config.yaml
num_key_value_heads: 7
intermediate_size: 2240
parallel_block: true
init_std_qkv: 0.012
optimizer: "cautious_adamw"
beta1: 0.95
schedule: "wsd"
Each number is 200 + 20 x the weight over its row's rms, rounded and kept within 0 to 999. Layers, rows and columns count from 0. The size before them is the row's rms in percent of the matrix's.

# layer 2 MLP up, 2240x448, rms 0.0107, rows 1742-1773, columns 336-447
076,187,187,186,178,211,179,184,213,202,191,208,210,205,210,199,200,181,176,173,202,211,203,214,212,214,188,172,195,163,176,207,201,206,183,195,197,217,226,235,210,212,193,178,204,223,197,228,202,187,163,169,217,199,183,200,186,209,188,208,230,184,203,221,178,172,183,205,221,196,181,196,206,198,183,225,211,216,217,239,191,219,188,197,192,152,208,205,196,225,220,246,199,192,203,163,208,172,212,206,203,226,201,239,223,265,182,167,174,194,216,210,224
101,178,195,212,208,208,159,198,225,198,238,215,204,217,196,233,196,190,203,173,225,235,205,196,192,190,195,205,228,193,173,218,205,202,217,236,184,203,215,219,190,178,213,210,197,175,196,194,226,205,174,159,194,216,216,201,184,218,199,242,181,195,214,183,191,153,215,195,193,236,192,173,162,178,220,204,196,177,204,182,211,221,213,157,146,193,232,136,195,201,206,227,219,230,209,229,189,212,202,171,191,195,188,235,215,162,207,177,196,194,223,197,212
134,187,201,193,210,217,199,236,206,225,194,225,233,174,187,193,201,226,223,231,172,171,201,165,209,206,209,214,191,197,229,194,206,218,216,222,184,179,215,207,198,196,174,189,189,192,193,223,177,199,196,191,200,167,235,249,187,212,190,204,200,217,198,204,181,212,196,228,197,167,186,178,174,195,175,218,192,220,186,181,195,182,169,212,194,191,197,205,171,189,180,229,221,187,170,179,199,178,216,231,214,180,164,206,152,211,166,218,218,205,174,228,191
064,211,212,213,241,212,192,193,197,209,197,235,208,265,213,188,186,197,175,209,196,207,197,216,201,193,182,205,222,194,182,202,224,171,206,192,192,198,184,217,177,190,197,199,199,193,200,193,204,194,206,195,224,216,192,210,208,172,205,187,184,180,194,249,185,206,201,190,242,193,222,181,202,166,228,208,233,204,184,214,196,209,204,227,203,186,183,161,200,173,208,172,185,223,189,236,227,165,223,175,202,214,207,207,214,222,193,226,241,209,206,194,218
089,222,185,211,207,206,194,183,216,231,181,214,220,177,192,224,187,203,214,198,192,191,208,216,201,236,167,188,211,204,220,195,149,214,207,169,203,208,177,174,182,227,205,152,196,204,207,235,178,206,212,180,203,188,178,173,218,211,213,223,222,244,203,233,232,199,196,247,186,193,218,179,223,214,203,179,222,220,200,187,178,226,191,196,187,192,211,209,193,178,227,232,201,175,197,203,163,216,209,189,175,199,198,211,219,222,238,199,205,179,210,199,234
135,187,174,196,204,201,198,216,248,184,229,200,206,211,194,224,204,188,197,235,185,187,205,182,196,205,192,198,194,218,166,182,180,205,200,206,223,163,187,216,189,176,184,197,205,182,207,221,186,186,191,239,191,187,187,238,192,212,229,231,190,210,183,173,202,188,221,194,192,182,201,205,229,205,219,193,240,188,201,136,178,248,164,240,202,201,179,180,173,215,164,188,204,201,221,209,240,170,182,210,176,219,163,211,161,151,196,211,178,196,221,194,240
061,173,200,200,160,182,237,183,183,190,198,151,244,169,222,232,193,213,227,186,222,187,206,204,179,190,194,278,175,151,178,213,214,216,202,186,201,171,218,197,210,174,175,237,202,197,201,209,182,185,191,220,193,179,194,177,190,176,206,178,190,197,200,216,186,222,184,194,221,192,195,217,216,228,207,202,202,194,198,154,199,207,189,203,221,196,217,176,184,180,170,201,209,200,189,223,219,186,221,198,208,194,221,198,206,165,188,157,168,193,166,201,202
129,192,190,188,169,212,194,220,209,207,199,206,206,213,200,182,189,234,203,167,159,220,193,198,190,202,214,190,213,184,231,221,179,234,210,211,202,213,184,215,198,201,201,201,212,257,206,189,238,196,199,164,234,215,222,207,203,181,219,191,228,199,185,204,180,197,182,223,155,224,205,216,214,204,204,169,232,207,221,184,203,205,198,185,183,214,190,190,218,182,213,190,180,171,179,173,209,226,198,168,226,208,205,225,193,201,168,191,205,189,177,206,195
097,188,190,212,204,181,192,192,184,198,196,181,202,222,184,188,211,191,204,188,168,207,201,179,220,196,181,194,224,228,180,172,195,208,192,218,236,202,171,209,203,186,180,214,214,215,208,258,201,203,155,193,193,165,205,162,220,197,185,194,183,184,197,189,183,165,202,176,224,193,191,196,195,208,183,184,222,197,238,208,199,183,176,212,170,182,198,197,218,191,205,233,202,181,201,152,201,168,188,210,166,191,179,170,233,235,171,201,187,186,222,197,193
100,190,193,190,190,208,198,217,183,192,219,208,186,217,188,234,189,168,189,198,218,230,209,178,226,225,187,186,255,215,206,204,201,198,213,195,206,219,214,181,178,215,196,190,235,218,202,204,178,182,183,190,189,202,205,198,204,237,177,191,219,202,214,209,232,163,205,184,231,204,212,209,168,233,226,245,244,205,206,217,218,202,204,186,175,231,203,176,188,204,189,195,200,180,194,197,228,196,198,199,179,211,175,165,167,206,214,193,187,209,245,182,220
102,210,231,204,206,180,199,191,161,192,210,189,206,161,189,232,187,182,192,179,211,171,194,182,231,232,211,178,192,206,206,162,200,229,208,219,192,200,191,219,211,156,191,196,187,220,200,223,187,191,193,199,205,191,187,195,171,186,225,171,216,200,174,248,201,204,188,186,205,174,190,179,213,247,216,202,222,196,219,226,204,217,221,209,189,194,206,183,243,205,176,177,202,177,187,203,205,179,200,215,167,192,164,218,194,272,196,215,176,205,206,183,182
069,224,235,211,171,191,190,221,206,213,204,175,213,206,181,220,213,209,223,214,219,185,232,198,209,195,215,179,228,230,165,214,207,186,213,168,222,192,198,182,225,200,189,220,194,197,184,206,192,205,210,217,197,180,213,220,216,185,228,163,214,203,196,208,247,229,196,246,166,194,233,217,174,225,202,179,179,201,210,249,230,203,164,203,215,185,220,190,213,209,219,187,214,173,182,186,204,194,196,194,220,198,190,193,171,223,195,204,185,195,191,208,190
083,194,187,192,188,178,186,198,190,202,199,230,194,221,237,158,190,187,188,195,222,199,185,178,220,220,196,208,266,225,192,193,192,205,195,219,211,205,195,219,204,189,199,225,219,220,179,177,201,216,208,196,204,189,213,211,202,228,201,239,184,200,191,187,215,211,191,211,216,187,229,226,201,175,231,216,236,215,215,179,196,184,194,211,211,174,193,193,191,205,192,167,210,186,196,200,216,168,211,192,184,194,169,208,160,233,243,172,198,208,216,225,182
117,193,226,169,200,196,200,189,213,234,200,215,247,177,184,216,213,177,182,192,227,203,183,240,203,186,195,230,198,233,188,213,196,212,209,168,206,189,174,206,211,194,194,171,190,203,203,216,207,207,194,253,188,225,187,179,204,216,229,177,219,244,185,212,230,215,194,247,174,201,174,215,196,210,200,197,149,215,196,206,220,227,185,190,150,199,213,219,186,167,184,206,194,189,203,221,208,197,204,189,193,187,225,176,222,185,206,184,231,197,246,180,192
082,201,220,173,206,238,204,216,192,186,198,218,222,203,182,186,197,207,202,203,188,180,210,195,213,195,239,205,231,232,195,169,180,203,199,214,173,177,212,194,170,225,210,220,226,213,194,147,211,193,195,203,192,195,170,218,182,202,219,206,199,191,198,187,208,193,197,206,189,211,183,169,182,215,169,216,206,192,188,189,202,184,177,250,225,238,211,182,188,199,219,194,203,173,201,198,226,214,205,183,196,172,216,200,200,205,193,206,161,185,205,209,203
111,168,208,178,202,202,210,223,204,208,209,236,168,205,191,196,211,173,195,206,214,185,200,166,189,215,198,213,200,216,214,231,245,206,194,232,210,203,177,194,205,193,186,190,201,237,188,220,193,209,212,207,208,192,189,171,214,203,206,240,204,221,211,158,203,202,199,178,187,236,171,181,181,211,234,182,154,173,198,195,213,192,176,215,213,215,177,228,207,214,212,230,212,195,214,178,189,186,207,195,172,188,210,210,207,208,164,209,200,227,227,194,203
091,192,188,206,247,194,206,223,184,189,200,184,212,218,217,238,185,231,180,198,194,187,210,207,213,211,187,228,203,188,199,197,130,195,176,171,213,200,185,188,184,187,199,194,185,197,194,206,207,177,179,235,201,172,216,223,195,205,221,200,191,184,194,183,226,171,213,216,225,173,209,217,221,212,205,201,179,212,205,187,207,163,204,210,210,222,186,189,242,164,175,230,206,231,179,204,198,231,214,219,206,215,178,190,175,206,209,221,210,168,164,215,189
108,189,215,190,208,217,173,208,169,200,206,203,233,208,208,194,206,211,183,231,196,216,223,218,231,218,200,176,181,213,222,183,171,215,214,194,194,207,171,188,172,205,205,206,206,184,222,200,222,202,177,185,167,199,190,194,189,176,174,211,188,205,188,237,201,204,194,216,227,182,244,229,182,175,211,215,218,224,205,189,201,243,164,169,210,227,196,172,195,202,217,173,195,223,235,183,199,218,209,211,193,223,197,191,180,163,193,217,198,197,193,204,199
084,212,211,216,157,227,197,199,213,201,213,205,242,250,214,225,195,196,224,210,193,195,188,232,230,212,219,162,162,202,188,191,219,234,207,172,198,188,176,211,205,182,197,231,208,178,195,227,221,186,202,199,188,188,182,151,195,187,232,168,186,189,196,239,214,217,217,178,212,201,210,207,201,192,204,213,225,214,192,199,223,218,167,212,226,179,202,120,199,202,235,199,212,197,216,238,229,196,174,189,203,207,216,199,234,181,201,200,197,212,199,179,197
083,190,198,177,201,205,205,189,206,196,145,216,202,191,178,191,197,190,231,222,165,169,185,195,202,209,216,216,205,172,182,221,205,196,197,223,189,188,206,186,209,189,199,187,216,195,193,205,219,215,168,228,199,209,219,223,205,221,243,225,187,230,198,169,207,218,201,230,162,210,185,178,214,202,169,206,180,213,207,180,200,196,204,212,197,224,185,173,189,144,202,197,204,194,194,226,199,235,198,171,199,204,209,222,196,160,170,217,189,216,217,202,212
114,187,191,187,205,188,198,204,189,209,231,168,193,219,172,241,188,206,201,185,232,209,203,188,200,174,205,186,227,183,179,213,195,171,208,215,181,193,209,197,207,187,227,148,192,204,195,208,230,205,206,179,185,190,201,215,219,216,211,157,220,167,200,178,229,195,195,227,183,217,158,186,193,217,197,181,172,180,228,172,192,152,205,184,219,193,207,225,187,171,193,223,196,237,209,202,184,217,181,195,210,172,220,229,221,230,194,168,209,195,200,187,173
094,166,193,177,219,198,186,192,204,218,202,219,159,174,180,203,215,203,184,195,168,175,197,172,207,186,161,198,168,228,150,231,213,229,228,175,213,209,209,202,198,184,187,225,187,217,196,197,208,189,178,195,218,192,232,201,225,240,259,227,256,231,205,231,241,191,194,171,189,197,218,193,212,233,188,202,223,200,210,213,191,192,191,184,238,201,203,196,172,179,188,187,183,191,184,226,218,196,217,217,162,160,184,194,170,217,208,177,230,248,204,198,206
101,202,226,203,193,212,219,221,175,175,201,210,188,191,209,216,197,215,214,202,179,183,219,206,179,188,185,188,227,194,210,228,183,213,203,183,210,184,212,217,185,238,202,183,211,207,183,163,216,189,174,216,192,194,181,214,196,226,204,200,215,219,207,194,200,202,203,209,199,198,164,204,249,189,162,225,214,206,217,165,208,190,199,161,243,216,212,193,191,198,188,193,222,174,195,210,229,243,195,180,195,185,227,208,149,183,220,180,192,216,243,191,239
065,197,200,193,179,162,241,221,201,181,196,196,179,177,220,171,194,231,190,201,223,214,201,192,205,219,224,228,189,227,189,203,206,170,199,151,185,205,172,199,167,201,197,223,175,194,194,190,194,195,231,274,249,214,226,195,185,219,232,168,186,193,198,199,208,196,187,195,218,213,189,197,209,205,189,234,221,203,195,222,209,152,207,206,200,174,186,219,200,150,167,191,208,188,191,200,199,199,180,199,206,204,181,190,177,175,193,221,208,207,201,228,201
080,172,209,214,221,198,176,175,208,182,196,256,218,212,199,193,194,196,227,226,156,207,203,212,193,206,215,206,184,182,210,176,223,224,209,188,194,205,202,187,223,204,196,206,195,197,198,235,191,220,196,165,213,213,204,213,194,169,238,205,210,193,199,224,195,189,175,220,218,199,211,231,192,219,185,205,174,210,184,209,170,184,171,182,260,190,175,170,205,199,177,198,180,207,199,227,204,208,205,169,216,191,198,188,166,210,232,224,196,181,204,168,209
155,215,145,195,228,214,188,188,172,218,223,206,225,148,194,174,207,198,195,201,205,193,206,228,194,190,165,205,219,240,193,192,202,222,211,204,199,220,205,217,189,177,191,224,196,196,202,223,249,190,196,196,203,196,221,223,197,211,182,250,222,222,197,207,189,207,195,195,182,184,202,232,205,172,194,201,214,201,223,189,182,195,181,207,196,209,185,171,184,177,235,199,196,204,169,192,223,193,196,222,202,229,210,214,169,164,217,193,196,195,179,217,200
070,183,185,194,210,177,176,214,202,233,184,210,241,209,177,254,198,169,145,181,239,211,202,182,216,193,195,188,154,234,225,162,189,202,215,196,198,198,214,226,201,223,211,165,215,185,191,239,228,216,223,200,234,213,207,184,182,210,182,215,199,181,208,167,197,141,188,176,204,209,208,189,204,201,243,190,193,201,184,192,198,191,189,233,208,168,181,174,220,177,227,251,214,229,221,183,184,175,179,191,196,190,208,199,221,192,192,186,198,171,238,214,187
113,159,179,213,161,204,157,244,172,215,201,178,190,223,180,243,207,181,198,178,167,185,203,180,165,192,218,203,184,207,207,198,180,194,201,209,206,211,216,220,200,216,205,210,201,203,210,188,199,202,210,192,192,212,189,221,224,223,175,188,219,194,193,215,202,240,209,169,186,202,191,237,217,212,180,200,183,193,220,226,222,203,231,188,215,195,202,184,207,218,205,189,201,210,231,205,219,177,193,207,179,164,225,226,176,207,187,210,195,195,195,194,235
083,190,227,206,221,203,192,205,199,176,217,190,176,195,189,206,228,188,205,195,206,180,206,179,183,172,161,205,217,224,208,193,200,201,200,219,229,207,206,180,225,227,207,172,194,200,197,178,212,202,162,166,177,199,191,185,225,194,186,185,212,175,184,188,200,147,175,187,243,171,174,206,238,204,183,201,220,184,229,159,195,188,219,229,224,177,221,167,199,229,223,192,204,195,224,188,207,165,184,208,169,186,174,229,186,212,223,182,170,209,195,194,187
070,191,189,193,206,223,169,207,229,222,220,203,210,256,229,241,208,178,182,197,194,185,193,208,185,236,170,176,212,175,214,199,169,180,183,219,186,195,209,186,201,219,202,218,215,212,195,180,232,208,206,171,182,205,153,198,206,209,161,201,214,208,206,177,215,230,197,196,197,221,218,182,216,185,161,195,161,228,213,144,210,221,204,200,212,240,223,173,189,210,227,188,223,184,163,251,218,221,208,206,195,196,207,188,209,183,178,174,186,183,267,190,207
100,192,223,204,195,201,210,177,206,206,208,196,222,166,160,191,204,196,206,192,201,194,213,235,237,157,210,199,179,213,175,220,216,215,229,197,209,184,208,199,191,188,200,209,189,188,198,181,214,210,210,192,208,181,216,188,214,172,218,206,208,198,203,190,177,179,179,206,192,173,189,216,219,203,204,187,205,184,196,211,230,186,180,252,237,201,203,221,185,182,189,241,206,202,222,182,210,201,211,203,225,190,192,213,217,219,178,154,209,221,217,217,202
088,193,207,196,187,201,228,181,222,210,207,176,226,189,217,180,206,203,225,214,214,206,208,194,198,214,208,189,168,162,238,181,153,194,185,224,209,210,145,231,173,177,206,212,195,187,186,207,175,191,248,180,196,190,186,248,202,243,191,200,185,192,189,198,214,211,182,255,229,188,186,218,237,213,193,214,195,185,209,220,212,187,186,213,204,219,205,189,201,176,191,206,196,225,192,202,217,207,210,191,216,208,228,173,175,217,171,242,180,182,168,241,217
# layer 2 MLP down (transposed), 2240x448, rms 0.00724, rows 1742-1772, columns 336-447
068,179,202,207,200,206,207,221,195,198,221,167,192,179,173,206,232,189,231,199,222,209,212,181,211,182,210,208,216,234,239,186,202,216,193,188,202,180,207,160,225,205,229,204,209,181,214,144,202,187,229,194,170,207,204,207,224,223,207,157,191,203,220,182,215,191,174,228,193,216,237,236,197,219,193,171,206,167,201,172,181,197,214,198,207,234,207,195,224,186,185,208,195,218,202,202,196,226,183,190,190,191,205,187,203,168,204,238,243,175,179,202,182
111,212,209,178,187,188,237,195,180,194,176,198,185,191,214,167,227,217,216,199,199,181,172,205,212,212,189,188,155,220,212,228,191,208,206,192,202,198,176,194,223,232,213,190,215,203,215,198,198,213,206,225,174,206,193,160,228,187,219,159,215,210,179,225,204,248,178,200,205,206,189,217,210,209,199,149,184,196,203,190,214,185,184,210,220,198,206,247,208,235,187,187,221,200,188,178,207,207,198,195,205,173,232,181,223,198,188,204,229,207,203,189,223
184,202,207,183,218,207,202,176,183,196,209,185,172,231,177,212,216,194,206,164,205,181,212,229,205,209,196,207,184,170,163,214,185,210,177,177,230,204,192,224,203,207,211,221,206,205,205,218,236,208,175,202,203,220,211,164,226,170,222,204,196,171,195,202,229,231,206,182,227,247,214,204,246,216,208,203,197,179,229,228,207,226,241,189,221,223,212,186,221,216,214,191,170,218,233,199,195,216,190,201,195,238,231,181,229,192,187,169,184,204,201,178,206
049,191,200,159,193,167,215,220,188,206,210,182,187,160,209,221,232,198,203,189,188,160,181,203,225,220,208,183,230,220,178,224,200,232,206,205,193,211,202,240,218,216,200,209,225,202,183,212,165,204,179,189,178,203,227,194,227,206,179,223,225,184,192,163,205,173,205,194,180,221,180,229,213,237,179,178,166,192,198,199,185,208,211,186,180,185,181,249,183,233,198,199,223,202,224,146,225,228,153,202,174,176,185,174,192,194,199,211,177,153,168,183,190
097,169,212,186,190,201,207,209,199,168,207,167,185,178,196,143,211,227,187,199,215,231,221,203,225,149,225,193,162,208,189,168,229,189,200,234,184,193,191,201,208,167,161,196,186,213,199,178,225,211,200,192,206,204,202,207,161,198,190,190,156,180,183,211,210,164,201,165,210,207,182,217,212,182,194,236,225,169,205,191,207,198,221,202,217,214,213,179,205,182,193,173,190,205,214,204,201,196,212,198,178,186,222,220,183,192,182,198,204,210,184,192,174
142,209,212,202,170,178,195,161,209,205,198,194,196,219,188,164,200,197,183,180,202,236,182,202,190,166,207,186,246,177,261,201,208,219,221,190,206,210,204,228,204,215,207,195,202,195,201,207,227,220,215,229,190,190,184,208,194,198,158,168,180,181,182,184,182,228,206,208,247,187,227,219,178,177,207,195,148,181,196,238,206,200,238,175,212,231,212,220,178,189,181,204,225,201,215,214,196,228,186,213,225,195,219,206,203,235,208,202,210,188,195,186,199
047,204,214,226,215,210,187,231,200,209,198,222,160,225,176,172,153,187,208,245,186,206,196,202,228,203,216,167,216,225,198,210,186,199,174,213,200,211,183,182,201,250,231,188,180,234,190,199,216,207,196,184,204,199,188,213,211,224,219,210,216,208,234,197,220,197,173,208,151,213,168,193,181,177,209,185,183,223,216,241,201,191,210,222,173,195,190,213,188,235,224,227,171,175,210,176,203,210,171,174,177,187,193,215,211,223,212,189,248,153,194,202,209
123,203,203,192,227,188,184,171,194,199,204,178,200,182,213,212,218,190,239,222,212,198,200,177,214,184,196,208,185,211,223,196,233,219,159,193,208,201,245,215,222,223,181,200,192,181,210,220,174,208,208,205,164,156,180,212,220,213,208,254,161,214,204,224,214,178,208,173,198,194,213,163,199,208,214,237,185,219,185,170,197,212,218,196,199,166,196,211,222,203,203,224,189,188,191,206,221,176,197,203,201,184,210,170,168,203,239,200,203,216,197,212,174
109,203,202,197,190,235,209,202,212,225,209,206,193,164,219,219,231,195,231,172,211,187,189,201,205,217,199,190,177,192,205,220,217,217,211,172,199,193,206,220,194,201,205,186,190,206,198,147,211,201,238,199,189,208,213,235,211,202,178,169,222,197,182,214,179,225,200,220,198,187,216,172,199,208,165,213,178,195,196,202,207,209,197,190,215,202,206,189,189,210,205,206,202,177,205,211,199,245,205,211,230,173,203,208,201,147,249,182,210,231,197,198,207
101,186,221,188,199,215,193,208,208,173,174,173,228,215,199,192,209,208,212,206,151,171,207,203,175,181,207,208,162,182,179,196,193,220,177,222,194,197,188,208,189,185,207,193,177,186,204,210,205,203,221,196,206,190,203,197,172,150,204,196,184,215,203,213,171,223,201,224,205,186,181,202,213,185,198,184,182,220,198,191,191,171,185,217,198,188,183,206,202,168,224,197,194,215,180,218,207,198,234,197,224,195,219,235,234,209,188,187,204,203,196,205,187
099,193,177,204,191,164,177,168,188,258,173,215,191,191,181,200,203,214,231,200,224,242,215,225,174,215,230,192,217,201,164,229,169,170,183,178,179,191,228,201,203,223,194,177,173,201,200,201,196,213,154,186,213,213,201,191,184,222,191,242,182,184,184,190,170,247,206,204,211,208,206,192,211,235,203,202,169,201,183,193,208,183,203,188,198,232,222,201,187,168,204,227,180,206,208,227,193,205,197,206,223,196,219,190,225,165,250,180,190,208,193,197,167
059,161,173,181,248,190,195,204,198,192,191,244,172,210,201,167,191,188,165,193,195,212,171,210,215,191,187,218,172,193,206,170,207,216,206,205,166,231,202,226,188,187,194,200,222,216,197,228,185,217,219,171,210,210,190,174,201,224,190,227,194,219,196,203,170,160,218,139,228,199,176,219,182,169,200,206,244,195,171,187,186,201,217,208,188,210,194,220,186,175,185,226,181,224,211,205,215,175,204,170,214,204,225,207,260,188,225,201,201,173,208,200,207
076,178,206,217,193,225,208,208,234,196,215,203,205,186,216,248,179,185,211,216,180,177,219,205,200,182,170,196,187,212,174,193,183,185,221,170,172,187,225,189,236,181,200,205,193,180,196,231,184,222,192,181,210,186,176,187,189,198,193,166,231,211,196,171,161,183,221,194,169,227,172,217,174,249,198,169,193,190,204,231,186,210,188,194,205,226,189,226,199,217,182,216,180,243,185,196,181,241,213,178,224,223,233,189,224,181,163,236,164,208,193,201,213
099,171,178,201,167,187,224,186,175,202,207,199,170,192,205,187,188,217,206,178,180,221,189,188,200,188,186,212,249,191,180,167,206,162,181,214,210,187,227,185,199,188,200,220,226,208,207,196,183,192,222,181,184,207,205,198,220,201,192,194,195,178,168,200,224,151,180,179,223,197,174,201,173,193,191,176,227,196,214,205,205,186,228,178,250,226,197,187,200,213,202,173,165,187,191,171,214,189,225,227,214,214,185,191,188,227,195,210,183,244,186,219,226
087,192,195,226,228,213,196,225,227,191,233,210,143,183,230,192,154,204,219,166,241,206,227,215,213,191,219,188,173,187,160,182,175,195,210,208,219,208,175,205,225,176,170,187,197,210,200,206,172,234,249,190,205,214,183,180,198,188,170,191,217,189,201,208,191,185,199,218,178,175,198,223,195,210,211,182,183,201,223,196,204,260,239,169,172,178,186,207,191,182,167,211,196,184,215,199,188,202,188,217,197,213,169,202,201,236,202,189,188,209,179,163,170
111,224,174,201,183,184,204,212,180,137,187,176,241,194,209,221,219,204,190,195,250,193,209,214,218,151,206,172,201,180,201,196,183,225,197,192,215,210,195,204,189,182,207,190,156,202,200,206,201,205,157,175,181,191,183,217,220,173,162,180,205,168,181,243,217,184,189,244,189,175,215,220,210,167,162,186,222,237,194,183,214,200,200,185,177,207,218,182,210,185,205,167,192,208,196,234,170,206,173,187,217,213,182,180,205,178,216,173,209,239,184,212,166
096,197,197,200,207,219,189,197,216,232,200,202,207,160,183,211,207,152,213,198,211,210,179,180,180,235,173,186,190,226,175,238,251,226,193,216,209,210,206,209,200,214,189,210,222,220,187,210,205,201,191,201,196,196,200,175,218,214,178,180,192,205,198,181,229,208,202,162,206,179,210,179,187,212,207,206,216,198,224,222,186,216,194,205,191,202,202,215,186,218,190,153,209,201,202,198,213,218,192,194,198,184,194,180,214,164,178,187,182,212,190,190,202
113,207,189,215,180,195,216,165,187,228,201,194,181,191,213,195,217,180,183,178,194,192,177,188,184,177,220,181,228,212,190,212,210,202,186,175,193,194,224,195,233,177,250,212,196,193,199,175,174,214,217,219,246,206,220,195,192,210,210,188,199,228,209,172,205,186,196,207,180,195,151,176,208,235,200,201,199,228,185,213,182,179,226,204,169,190,206,190,199,219,186,226,184,180,213,201,207,200,190,211,182,211,223,170,191,208,180,168,214,232,191,206,211
090,204,188,180,211,175,203,235,198,181,188,219,147,171,216,169,212,206,145,190,234,185,196,219,186,183,180,249,267,178,168,201,175,186,205,211,211,218,204,215,203,225,226,186,177,223,204,187,195,225,208,220,217,252,216,209,184,192,196,224,213,198,183,202,184,182,226,203,221,201,195,193,205,220,184,207,179,208,181,178,175,211,225,211,189,211,226,222,183,201,187,211,166,191,184,170,204,209,201,210,177,180,164,214,181,227,210,223,212,223,208,206,180
082,221,200,178,211,234,180,204,165,213,271,199,196,192,226,204,197,197,192,181,229,245,212,194,242,177,208,232,170,227,203,186,183,215,210,196,207,208,187,202,211,208,212,222,204,219,204,195,165,209,227,211,187,206,162,175,198,192,166,167,188,181,189,196,200,157,195,191,208,185,197,224,204,182,212,212,219,175,202,196,222,218,184,212,187,172,204,244,223,214,180,205,172,190,200,198,215,208,203,213,203,202,173,190,192,207,234,157,212,172,205,186,193
117,189,169,209,211,205,194,202,181,196,192,182,236,189,227,171,176,236,215,219,184,214,200,196,193,208,210,175,144,228,219,219,192,211,203,205,200,197,208,208,207,217,169,244,216,220,190,207,182,208,166,207,194,217,210,201,168,172,180,240,178,187,207,236,175,209,185,196,220,239,229,197,221,157,227,199,176,194,223,188,216,169,225,191,190,197,204,221,221,188,192,195,208,212,169,164,199,180,191,199,191,223,171,187,243,182,196,221,205,235,209,206,198
102,214,206,193,174,208,202,198,199,182,226,173,229,235,198,199,194,194,191,200,213,197,203,212,167,187,226,189,217,212,169,186,207,174,188,205,223,195,175,223,189,204,206,178,180,199,192,201,222,193,189,199,200,193,191,186,183,186,209,175,201,171,214,167,161,183,202,208,223,222,193,208,186,174,225,201,231,176,182,208,172,220,202,215,184,211,190,203,208,215,188,195,208,264,206,230,193,209,214,211,212,245,208,202,204,136,213,229,169,187,224,189,158
102,186,221,189,172,210,194,183,202,219,203,196,186,186,212,128,178,209,202,216,190,188,207,192,194,203,220,217,249,183,195,186,184,198,181,218,194,232,222,197,208,176,197,215,204,198,197,234,181,212,200,236,194,202,174,182,195,169,193,198,185,192,229,185,185,191,198,164,207,214,196,213,177,199,236,208,216,190,201,223,231,226,175,182,175,150,182,255,218,212,226,229,194,248,193,200,203,217,192,176,199,229,191,196,233,197,178,215,207,189,179,195,191
048,196,210,198,230,238,161,204,209,204,174,229,207,198,188,206,201,176,185,176,188,166,224,179,220,196,219,198,216,158,212,186,202,226,221,167,201,201,226,189,205,179,194,198,229,208,199,230,196,178,171,170,170,188,182,220,213,185,173,205,228,210,210,209,186,228,219,204,205,220,205,203,152,170,216,181,169,223,178,218,177,258,200,217,209,210,198,191,207,227,214,209,200,209,199,199,222,189,200,217,246,243,232,216,208,229,223,194,180,204,218,196,193
080,191,179,175,167,211,212,208,187,194,218,174,198,196,236,173,209,214,178,167,220,176,189,200,197,212,215,212,195,213,156,237,191,183,198,205,210,176,195,201,217,192,213,188,202,228,203,182,199,202,199,234,231,203,250,158,194,249,216,225,201,204,202,177,196,226,237,209,180,182,199,168,214,150,212,224,229,193,199,166,226,204,247,230,188,212,208,217,214,208,193,164,160,226,186,160,223,232,185,214,192,199,176,256,220,185,190,171,192,191,202,189,196
137,203,228,208,180,189,216,207,166,169,162,197,198,181,188,197,201,190,225,197,239,259,204,170,220,178,210,213,218,199,209,202,197,200,190,189,212,212,167,232,229,232,216,214,184,230,204,222,200,212,189,215,218,233,172,157,189,198,208,197,196,191,174,228,166,191,204,201,185,190,191,161,221,178,182,192,232,196,183,197,191,212,196,239,160,204,222,161,211,174,204,207,203,244,187,228,204,222,213,213,211,189,181,186,193,201,210,168,197,228,228,211,199
069,206,200,224,226,200,226,188,205,161,207,191,158,172,195,178,183,206,234,191,202,197,221,214,190,200,223,190,221,177,179,238,192,201,193,206,183,197,196,183,205,189,207,192,191,199,189,160,180,207,183,187,183,193,169,218,205,189,208,183,205,179,180,234,187,232,186,206,193,194,193,219,197,208,212,158,205,219,228,180,210,229,212,193,149,237,245,183,172,202,180,174,191,192,191,219,195,211,208,183,204,218,208,202,179,207,197,218,210,246,187,208,222
120,198,201,190,200,199,210,162,225,190,184,201,230,213,213,173,206,215,176,214,239,197,191,199,174,218,195,191,203,188,229,209,190,208,211,193,186,210,202,193,197,186,198,199,164,198,203,180,206,219,194,222,186,194,175,197,187,175,213,169,170,222,227,177,184,215,213,223,182,199,182,213,193,189,230,198,244,171,207,146,170,189,207,206,175,236,210,191,205,195,218,227,211,205,198,196,203,189,202,204,231,213,183,223,213,182,220,172,214,174,211,202,200
086,195,176,195,169,215,195,196,216,237,172,202,225,189,204,158,210,221,206,218,205,221,223,253,183,194,199,189,171,210,220,208,179,239,224,188,184,187,220,239,193,177,198,181,214,205,197,185,191,215,185,223,234,215,197,213,158,186,201,202,218,209,218,239,203,198,208,219,204,215,212,193,181,200,214,206,176,185,194,253,189,238,184,192,154,217,203,231,195,181,207,184,195,233,212,186,174,163,220,193,197,191,188,194,237,201,169,215,222,171,211,206,192
063,200,204,197,218,170,209,205,176,186,209,189,216,183,189,183,190,214,181,195,209,210,197,199,223,170,244,191,191,227,207,182,208,195,212,196,223,209,203,211,228,200,169,186,185,187,186,215,169,207,172,238,214,200,204,208,212,185,229,218,177,215,200,200,195,146,195,209,180,179,173,221,200,203,228,192,231,194,205,232,182,182,219,191,182,198,202,216,229,190,194,190,190,223,236,152,208,169,181,177,166,191,188,224,190,199,218,227,206,108,207,169,187
106,178,184,189,236,172,190,223,203,176,182,202,165,235,239,207,215,205,207,186,194,239,177,195,205,199,194,202,180,178,181,196,189,225,180,186,211,212,194,222,202,194,190,188,211,217,201,177,203,194,166,212,152,234,203,200,179,217,187,202,198,194,173,195,202,226,171,184,230,241,225,191,217,218,230,225,166,185,193,179,161,239,209,173,191,236,214,202,174,205,161,187,203,212,175,208,202,227,193,219,163,241,198,182,170,161,212,254,181,187,199,239,179